{
  "num_hidden_layers": 20,
  "hidden_size": 256,
  "num_attention_heads": 6,
  "num_key_value_heads": 3,
  "head_dim": 64,
  "intermediate_size": 704,
  "vocab_size": 2048,
  "hidden_act": "swiglu",
  "norm": "rmsnorm",
  "norm_place": "pre",
  "norm_eps": 1e-06,
  "positions": "rope",
  "rope_theta": 10000.0,
  "rope_fraction": 1.0,
  "qk_norm": false,
  "attn_scale": 0.125,
  "bias": "none",
  "tie_word_embeddings": false,
  "parallel_block": false,
  "init": "uniform",
  "init_std_qkv": 0.0356,
  "init_std_o": 0.0046,
  "init_std_up": 0.0356,
  "init_std_down": 0.00339,
  "optimizer": "soap_variant",
  "learning_rate": 0.00701,
  "beta1": 0.95,
  "beta2": 0.95,
  "weight_decay": 0.047,
  "lr_head": 0.0136,
  "warmup_steps": 200,
  "schedule": "wsd",
  "decay_fraction": 0.597,
  "decay_shape": "linear",
  "final_lr_fraction": 0.1,
  "batch_tokens": 262144,
  "max_seq_len": 256,
  "doc_mask": true,
  "train_tokens": 832600000,
  "max_steps": 3177,
  "dataset": "wikipedia_en"
}
Each number is 500 + 50 x the weight over its row's rms, rounded and kept within 0 to 999. Layers, rows and columns count from 0. Numbers have three digits each. The size before them is the row's rms in percent of the matrix's.

# up: layer 17 MLP up, 704x256, rms 0.195, rows 140-148, columns 0-255
# down: layer 17 MLP down (transposed), 704x256, rms 0.192, rows 140-147, columns 0-255
# gate: layer 17 MLP gate, 704x256, rms 0.181, rows 141-148, columns 0-255
up140 100:513467434543483441484550498406524541494507453511493501436511403412531504472528480458513522516560497483581505550491536421454577504467571471470455500521544499514492536502488473440543459451484533587496496432456527519526530528467538570435434425451460479444480471471521519611403599557574467584492504454479484514603579463527502572492548528528501484490565522490396476450420546419459479478459491625511550598456581427543496505539559539439478483523504560494497557446513603408528614512468433506400437657550502545552503518558492450582392483558428489477559440480457395416507502528512479549422452546476478536479435519475406485383546475560479466532433529587506509477496435492492539484464509488480477475478535463443425473481443348482455433459565480528452465556508572472432496508525565
down140 103:417516504462464495537461500533535463557484631516591439521457580479508386519480448476442511526487423548483508442447428386516514450503544495513482478510486565566545466442548472575561580371519396484448540489493496486533460543560480486523391516524523427517519558463364538523454458458456487562520493547518413565530513544522505530468501497355503456526498511536618598532500595566508475522509463451526570455386452473536495470557535517515520485583465548593477510478479470513515546519399520480436505495495551429527476565455523535476452498530472551442432534585465503545502499483479546537475530514491473434603450524547457516506486555557558568568534571483488446411539503469544404554552584445567487497557499524552465530476569516496511505503458451355484636604534556500603501520542486
gate141 102:430579513603458521577539521440478425504512489472527440477467498556438507588514477511429554480492421503380414521601488443444492501584449459404515468499478510416476468514452449399423508506521507521611400496573435503441503442617475445516556475452513516400498446526507507542522562479510558433530532453468558553554523539533503472558483449518410550488446459467367511422561560498423454439548535540409487489469582517528541547504379510430486450511472490463519445474492443585510542530455458504522496512523444436454486586555547470426452541445531512498517407466482474541463512528573469435591513396571510498471573407389546474479539496579566465494442559454491474498440461508423510483517458461439582539590520509502542458524587530458538535456482480508505485518574391518454538515482545
up141 102:405456528438503563532499423442502472514563429563543409435450585544407516421440528508577573525471477410420407415528501523471482454444461453519539493438524466392430491536519401481580582490558426531526486491511472453500499462532505491572380492474493494528496551450500594511522547510448455531462517475465521523521451542618534539510548502548474540476552538458504488441545510429474508600503494536598479406393561496514503564510510471517508488519558562440374470509420490460473456486443456483451525435537517559497473474507503470528409504487444518506490499402513521514512436499501467508494414488512590501522511490454501550519456494604508414555596518471494626455526530538449544518449404494532479538505509488395565564517501461431430461493416601541580453598467452439549538515424385
down141 105:479584646511428478466529494461571463509481493397526523468426464510554589489482438449560527470518476451431460456429447551490491512532457491417561555483512453496528536516452477437507505449514523525535516470549611518486389452577443536435445517461531495542551398465508446404401567533445601428458517469551499506523507509473491391469467515506560446400473519568469524553614587575469555493549534517504564503490523589537552474480579514470510526577549446450508532536516466504560501561423536474463510474447514472449528552458522540559526442622423466468480460501524458489438472521422571442530500464455434595431522474494419564477491550611455525411531564472551522524429601538509493562494510500497581490532475446429537542491508426487497408503465514501443537636441378507471508550477525
gate142 103:543461482474572617488425538526454472453527534441388415499464558547478571447539554391421472587546427506505419531571444547499522618588519468504519478523557552494412481516567499476548486526460512515467581505500515485564514562496497559463499475446515418531456483660530472556491550481532427567527496538558519526522460455531480505542528611547519446462465532461426534543431418410462491460429509518400531478442441549387418540524497501442350545497473474543433552507470543543552546550401470465530471557466555511588521509538498484553538590599518523475556452487476579563468434557516499543525549549412493409550514534492528478481439566537506490560447531488434560535529447431475548571486498455586531491498504559479457519452437437579475506523512490530487519439451447580462531568546486
up142 098:540495515524519552473601485499467529525510492521550586558572487443483476575566478481373543523437455548499482508511540435532410538514502527479454541574430511583454475503404472527411524569469544535502510428459457491461647507469586513479498454518431561540473515499540446449495537480453513529503456588505527446492578470507442411618354491556487503496529481519581511480482535450572503436555489473493463535490532533527502392516541520463448491551447415452511461426505469567597420496484493488577481479514521524541444473559449521603472470491481507515461485426433528585459580554547498447438518575395454563446456487451501550479600495526466466504548469534500528482449619470520538540589468512532450381549530555540608576545479504458461558524399577427441435398505521424453499513447492
down142 097:494501519545402520484349546408468449518512416532573511452516605486448455459432543461544439468499467580500437515448448487472504491453444548453542478535574433610513611470518442575469407513483432535530554581484519493500558580538468473534512476439476465427513480596460501532457490551445488547532516478452507497553554488482425496544449507574530500531458501588508484550470518577440579495523540556507569479602547489472431458563494534417527444474468492447467492552578564598570491466495525588438478463556500489469468504499597444605460504488440596501488434506407480513376377401434492524555446557586556504461535486425550385452442515473498507484552580521460501524517534521496565544474492465572490467515485479465487449426406461581527495565484467486560511433578548476561517481471513
gate143 103:462584389477567581484604555489539545538516547469480564470482487472490568423549503503479502469610530568469500487499548516533419624515507560540592406562498518553498413525514569561541483578545546598472543391618541470540529493516507522480552530468439560527519488543551478514574506431500546417473537512426502485497483442464514462451540556497478438506587424543580470580501477489435538491493462421416457494497526467483587517477504654511470462532492481510523455555529514585513507486494482506547511530523423493480516454543482564499491435566485597476535452416508438565482424554449477399567464422522533474561468607562535442521568560546491571439514410494542424443601494486474558392443461493452508514508485559477347477518479481508450424521529607534486507539487497509460510480464518
up143 102:541535533510522453442482400573553551528553465536577367586557492593449482585517520434543461443499496426500470470470569484490484413520482512540471531478541437545442542454494474396487536442500406571431476499407455568557493585500511456566469486476549448440471518406383499557441541436445394466517535456476460435411494579483415477533475507540496550524494525526563565514473439565535504541455495485544520505527523493530505552471502522555445478483439406518449467516523467544511492556443491479434556485467458457489493553562598620527527494369503471578561438423464518516574537499518413468593464489457513497580534478505447460418476510463501492426464464491490550437645524536531412408523503562471511494550432533514474520446530545556497399510532510489487459522514531424585513412462390
down143 102:489429505500527463573486429522548475488529537594489495454589606532454516502490434488512452524433447552515478519558486597460582480495468511475494533493499552532508464584460525506490545527504500515447457563404569509523459486518459604466443561429581489657553519437436565424555521512512571466471502599584456528599546513489440510578491682586540551567530474510374449458515498559391519489484439588530573560501472512528513492486455466480440562452450503537536523584434478569522559413465534415545477426531540489519488521543469491527466497472454517515554517486542549475523432522526451521501483458421518464568396593510485449530516545525580506529518602519359455549604494459424518501498469450492558492492470473525512523505468364490418455543537444520437524447504518536433500487484491
gate144 103:543567550434506518429459479475459455468456445531548483519481446435528515506470510493563653517387493408536470436568462370462446625500440486532483497534507499521510465509432469531562491577508477524515494488496479509483448461461410558501475448463580489527461500419505506599468480491599414518521483524384528566564561444471573522517495513537467459504501462512515465452517547475500420524649499480488497558461533522438485472514550478519586436525532534494530520451523454526400602480558561516435523487542527441548526574502378514650510508431470511518443501484483414515511465374525516576439478475437473457412510488564539499542453472552473553512522466583507511496435414437417467548538548497481457621510551525562574557441523529457391551417536501445476511473492438413495518545549444
up144 098:521523568462504554446422482475554426481429438403482418519454489488524576568465547485567501561431583562507564499473489487443436611525448547576492368452444496593500482503469545454480506590408502553534505587451448482477514419480568573513610467537534497487491551507528582545499518511414460568525422459444317511433519510546567558445516517566437515468533378478578370483424587548471414516439506432489485435491536403455490484550467465467512454550473574578510559435525502476515512504500467533456472540472531580517515456493505472560497509414444511554506439467502506542510467492430478504487474548601458550500468596504509475444421486521524466525423475581532462462493469520430552516519557533451519501538481549578501513461549476576519531436457506482460445537456478504599441477455579
down144 095:568446521523509558543543519472470505515531541578424501511518547539551470596504632578508453442507485486324600520452470501463399552502557513414395518549512558536482448478375532509453439547497560552452460480530552521531417437486535561491520542562591472576518439475549479555471511520508529470556530512513502485479484467531500489472542471413535409490589536437486369512529542477484456427499511490558462510425584540463478553475588553455426503571478556539460524473423574466501584548518408469588527539555425480567487469413427508561562483573520550449562557519533450450458476482585534541538531514579548523478515519520455460512421600558517558411558486498518458444484499447602507513514577592431496440537452540508532540525512524493504566539528528515511535513513527558570484423446409
gate145 099:409481461576432494574565522569588549508472486520551485442464434483539514456618562599484562518390454506507439466489584507498508496372574552458573461586453515459492530615386471444479417505447527451431453636409458515503533456502463473530423533583432528462474603486530474523571519527412470490497535513502495422474515578490515491395493527495554525440478497561468483452564469516469506416539451511483496519519619539469481487506410433571530532463521525460532488510457416502473480488502527523550461442489530476532540446552481469499478457512390416505510523518423409545419541541519397572531521476477481448606474413475529527498540524551433459495462537567495547488505520448450551458442484476465438461490501455513517607471517432527456587578452460557414529557455494571502556465439562
up145 102:415553461596511495518457494441498457421468457490551498522484509432494543441481466443505483457535474388650422581552635477497439450466502427579527532524516541512463537450573556477542501419605476485492467552510409540494556482525498479500578380511384521515550557629499610508550457465500507518568446469563432414515490530495464514480416428457460541431508496555605448525499538469451550515497551491546440433529542526478476497520491536426533427465470405476527571547498571432562435545456466531457441557466538364547560573501497581540462426480438471537457483510501498468409442534494473385503431523480527460527494561425414471546490470535518481429413508602538512553478548475496439533438517452584462507543499468512532492573518463487388504479515485541526428511494504539474517519477506
down145 101:419541497488477516458521440410478505513478513464560541430456530633458521438501538476511566575553498517526624504482542469433567566523488442504490530507510591497483451569515454509564491450517437554484485453498538494557557523477499521534396486468450532568532521477553513466450490577510496508630545445505458393395551409591470488465426493506546400490533478517531423458493532497515550410531530372456488641513510526470559526498559509457447459455494535441517530460469481425454362575543494518494425477598438457550467577456500460547465484486423493450471514543481547549484400552564385514457419539527533456491527555403498537588426526474500519478498552491415513564541481493425446486445433473453450530512535491451525491511395588617512510447519480483512434486579526461434482438455540
gate146 097:517523459458425496504560515492479468497486494515494522511521514475412469503509427487428579492535480547393531529471444424452540522487486538481416424450450446416540568414420457486428407433481459500470564540592405550578458563582417506499418464581482495610491490603473532521511501474500519438545535477553471543461561547549457588521466535458564574451494522578444479456574476454562499556497396483506530522438562494551537530502532482488548459452498557505509484407433590506529578474592526477539493442470568433429513510477565498452428603406455457521522427492592441436470497553504424564492518474474459483493528366457568527411481521483476498494487487466600527589457551514534473492565494433468516452595518450451523564537509598488481454532508528412492624528486561406540472490511435
up146 100:552419567418419454456532502580508457512527531560408446452445380567493512479495523553482477514615527498433432533548470489512539542447450449463527516534403494439551564551458536539493492548401476533460513514504635522542509513557519447523481442520429469482447516506440551502473477467496470481591440466537548530541536538404538624476428550523468461446456611578464507389475536464544536515421446514433481489456581522532574506561479498493490424386541465481515527538457626534427555475506490547523500498442523523446559520439521447492536534477502470528433428448591540591534487499590495509515531445441487465549485477544485458463479547536520518454473427474461564505492528493507449481712434473573455470533483520524433496555531595431466557530486535516553565466609516488528473427461451
down146 097:453504401549494480383472356459424527554518547480488457495561433507569465517534503507517535531555469472467562548509502578490626553475420506550562500555522512480538486487546477472509530459452500522468393514519517501513421426553482583556402539521486561611487581521503591486468509442488589521517625493613528582418462436488432486512474432433439494446538484514439553550489535452556438532473521497439516449532511532539448490537498509522436447493547521502523471454517472504432517541521534535611437482476562521424521496445454441498509470462471522546467512482581462474558547425450491474459459534602505460523479498573514568489495472495441337508593473458593559518597412536411516482420441425602520442448500526485516444541502418456378552403488527476524521531551459473503535491471457
gate147 097:490502479447544488502429539624453523483569489474396529495595506522459470516573493457556444474501548537516475527527493555461478553427433569459504513495525540479523591538495490508490469440510442499467532470486438455396422466502539435596542486484400455501459431592452448484497650435514357543514516499532396492535511457435473469449447438460418505523511454473593579504495507533520539525526479526445515513575492443499602503571553418472593507579410502408465429513553404466511412478500501503466527523452526561416518419573524571515464507466552526490563550527437578516532410504545503547503546476566517586546539537523415595454605545508507509423508584501435526519477472536366419457473460556471540553468579495509508515515584506466507529523489488473562461479558543449409491446461454
up147 099:492488543443497562581531512506485500556480436565478484600492524487324576451488468449451482510495423449540477473507517462499507545609498548415535555547529543514463514562424529575476454530387422421493560499545482529524387500522584497504546445661439500415559566435449522569434513532461477414560518498482545549471529450505517587435465521540458515535564628511539471520540426504538530526484501452536452485547435446536579521515619549409547565589508505455542577495564519426450520440515533484497500471426503526510521482467593519489521497443473422477435457451486594430517508533523445532498466439500383566585452554494558479447468534516443535489397479553497565537525480484524598443465472517443505474462509554541506497591557557434502479457539445482449473438517556551551463448509459
down147 098:539469538522544530539540456567463507514566432504534422471526427479554428476493435437530437451540427562524593475489456538538504521455498461434429491491447482573574365508465531514462525464545585474565506377500418492535443481518569466560489558501576497451512470529532474572511440618531442438566417523554448478525467434398497446454545471545458443486542537456462608512522513595456598520404468503503486454500476492501510475523477521543501522562395537487474507500393501508584548516533456447603469474499490445556585555494472450485528458516434570478528568504486603527513546559497433450627566473492466430442489564625487507497581630463599509590412464459531533478435540444512558556445526503463518448544466486575528525493531491438532511511461527519473562511464461432474561515573455
gate148 095:512494367434388508567472536420517579493549471493592544482560497462516474548541426485528557456486598541524485517507487506542508432484475485448477458550461487508555546428439458537489513507460503534566500576453473483465482498460598484514575512500437508511533421566437431473499560421499480493636523512424436499394438453476542433516500449565468420571553428523550469420387527532547492476506577435511579447511498437437489490484507450405589537452483513562562548468506486604534559428454470410555480429515499451387505425467478491524509478535575588565572450506534545530517479514528475524447589633384482469528408491485434509573527526490574552516527535446552536569581449444487495481463457460421541517498579443480551540558601506518548493540469498455528513505553455515534444487461435
up148 096:438527605381509495473506446522549468502530469444593556421553513555406448472479541413587469504574513455514535535527526521449475485566454507477498363424456573390544538526465495502471610531514455553551502466537488510483532526571529416507490497515518477515547523516457499538450587497464421502630528511446436478534488404458568475447449458472539496486480539427542437498515510521564526460556518469493535521461343455507523524448504502467454502397575501576525525464534447538536472492512516565551502512440429437453535522517515489487632480492578573536480503494476544493415512422481563508473627542521461544422533542505485491459529503476430493551618534446561574484595551475544454571479542587471411492592508347587474500468533438493471520540525452460513446501511517457546464412445468